Weights of a small transformer language model: width 128.
Each number is 500 + 40 x the weight over its row's rms, rounded and kept within 0 to 999. Layers, rows and columns count from 0. Numbers have three digits each. The size before them is the row's rms in percent of the matrix's.

# up: layer 10 MLP up, 384x128, rms 0.144, rows 351-383, columns 64-95
# down: layer 10 MLP down (transposed), 384x128, rms 0.142, rows 351-383, columns 64-95
up351 089:507492556446452491531522504508496544458516499458586461501480548529484517548509464476527542455536
down351 091:470511448435485454517522478493510515655504541548520457513508484550540445492513564522512471513464
up352 111:492528510453481529501444464436552495538448426501550511504499510456494543519497408511551551459501
down352 113:520497449486418523487486508572495429475580508498484491414532516421502499468522502441455546477432
up353 096:506531550540512524509514523533546550474473462397507517483469482537481507421553465513500428495499
down353 096:536506416477544482548452479396457468438510523514461494482578464560471500531568536447458469531550
up354 100:453491550422461495477576416466530507475493511504549518457533579528461538533531425578576458439544
down354 093:495445560506454548446524450475461500508526525472455543476449567558515490458476472497531512477413
up355 104:485512555531524530459447490517507604514492464462501520497527502553479511479479497406463456502516
down355 101:462519563500469487555443430421509443483553432524458483510475452542472564489544512488470521520418
up356 100:459442532500454471519527485554495540570550445481490576592544477467501504574587484609442562614528
down356 106:520484514509510476496514488471521471488506533548521500430528531446498507488450481458504455506466
up357 100:455476520487482529524457494539551494493354483457474510459506474494500478551491506549507549522535
down357 098:558475530534541483510495465492477500488522458461449448565507539477528500502489538474482529481471
up358 098:413515492539567462495470556521477454526521465581507529571458502537510497474468477526553536434494
down358 097:584508485441495551496487494431508486519511456499504562523460485552510464517558472535488482599502
up359 105:535538522519498487501495586492563526535532509506542459521524537541487499522476488515565571460503
down359 096:473487483497562504556525502533516492455476503583478497486490495457508517545547440575568498543470
up360 102:499486539496468479499467520468483576492457516454593499450412541536453598503545467481528552449491
down360 102:513532534537453527511533577538471486476560508467546483477566532520523518450592497461582406443532
up361 095:483467530487480464458513451478538486490517508463496530476519547591502611420483500507438482521555
down361 095:579547434463469512462537490563553572485496505486545508460543432472452563455555536444544504506511
up362 095:512532499455478486536451501432567523515473505549483485567493521524463525532530515567451483532554
down362 092:521433563560537455433473452483474484470529534464551470539540522472557458561530430486532523552442
up363 103:479423532435485512483481474526532473535467480401492530439509537538427536424539466496514494541487
down363 114:507551462504490502516509514511514466438524474436518472572409544503526466476505466484496467549519
up364 102:473515570523515486528475589487469508560473486496464486526574502552493467541449500555468542559577
down364 102:489509460427470578537493436479489507470542475512489529551484538478493548457467518434465470498439
up365 099:462491518454506531519457554493473477550478461544499507574531467506508474519523462471468476497509
down365 097:481507508508493495544515497546593451424455494499534501442467463492530521529552494491530510545501
up366 100:469487563438527561482465541491514587571527527490425466553559496564521499500434508555516564428549
down366 104:433493532500496437494438476554502522509479462502420530444432501418422458542410451493487550582526
up367 108:467526503498551405505426491460565522553530478486578490487459546532499520513451528475416463466536
down367 105:491520425567470558498487514482511516496521499531461497499533550481592488460597570451441577521564
up368 101:502430561534535413456441500506494512571497387476530513524530452532433530452501526469479442510509
down368 104:452533485486535560403504551510429469575508538519491474549463479554506532490526542488474449528524
up369 096:519547561550512447536532548526511537540460499464548505482468592523447608503452477548522487517545
down369 095:528442492471466476476499504495487476530453557521528512478521399418469439505517520551510509528438
up370 106:469523479495525491481531491488504511522530474486535519510508560604494498453551472519462520479493
down370 110:505523464514524519448414483447506565494494477499502551435548472426587477444498460540521474512446
up371 099:486565465541476400505477439482549583488468509500542485507489580505419519488476526531458458507542
down371 082:495506525516502512498599529498461559471524503542518483470467547459493502476527556576482534459477
up372 098:423442486444510491498471471569464503528557495485486460528509555494438486490548527493443492544521
down372 091:492532467509519495507510444418479520467476526481476468500494448520505363528437580458533533463443
up373 100:494556488462455496508512412492488495517488434540540543603417501576490514519517535515425591479498
down373 103:502467484568576486558532494471512479455539475512431482467489552507433486431450510452538497548458
up374 098:438456559425509486444512475502421453526514444510529444570439604482506478415438512510433476464522
down374 091:483500448518521473569484502518392498513463580512412543497595495573548477524503498466453534475456
up375 104:515531525545502513480477500449524509579476510425524472497489495537480500524427487546460563462527
down375 087:486436431537483509442426493510453442465528465501433377498513502441505465446462558510469499579464
up376 098:527556471442551474455491522534518583545506460463524502554520486513498505505570458500510568417548
down376 101:511512508519456532571502479431486526502517530466578509484487487475491512553451506456492473496448
up377 097:443544500547488534516506509552526503549477526493487510550492519541485561461513516530561474385537
down377 093:538505489426420487479513510530437467474515453530497411424506524446505492529520448517489532603509
up378 112:507527591467435464488473509522383504523503511499505503529567471533527506523507441489490502478539
down378 125:532469519429535463503425512502516527414586486495532483454477518461404523507459504448509486587444
up379 107:464544499459546516579450544576499497521453422467466531543493443541471496493500458608463466517517
down379 117:505494506477526490496514465470560522478525493563504550437551460489490492471526470484556460427490
up380 101:477594572517517480501470563526468582528516448503431567554502525488512499436424430483472467520530
down380 106:507463478515447530439476458484536498485519508524489564431538455445481443423514415530529531501483
up381 107:511473558471528459415481486506493448454482540506535519500490514531472615434547500515499497517500
down381 116:538492502450536574545487554560540461509540502459490533462510472517455546515497455566525486506471
up382 098:550525491536535510473465482574439518579539461526494514520572510554464492433427477525509523430588
down382 097:498498533519523539460574544456502476500444456552473495471539476529442455482581546563605446442478
up383 093:507581460423483447428463519480520476520474467496423435500547461502512472525478483437466465488471
down383 080:477478471483550568501445456465487499484534516508475486508482543448510476567512533452512498498514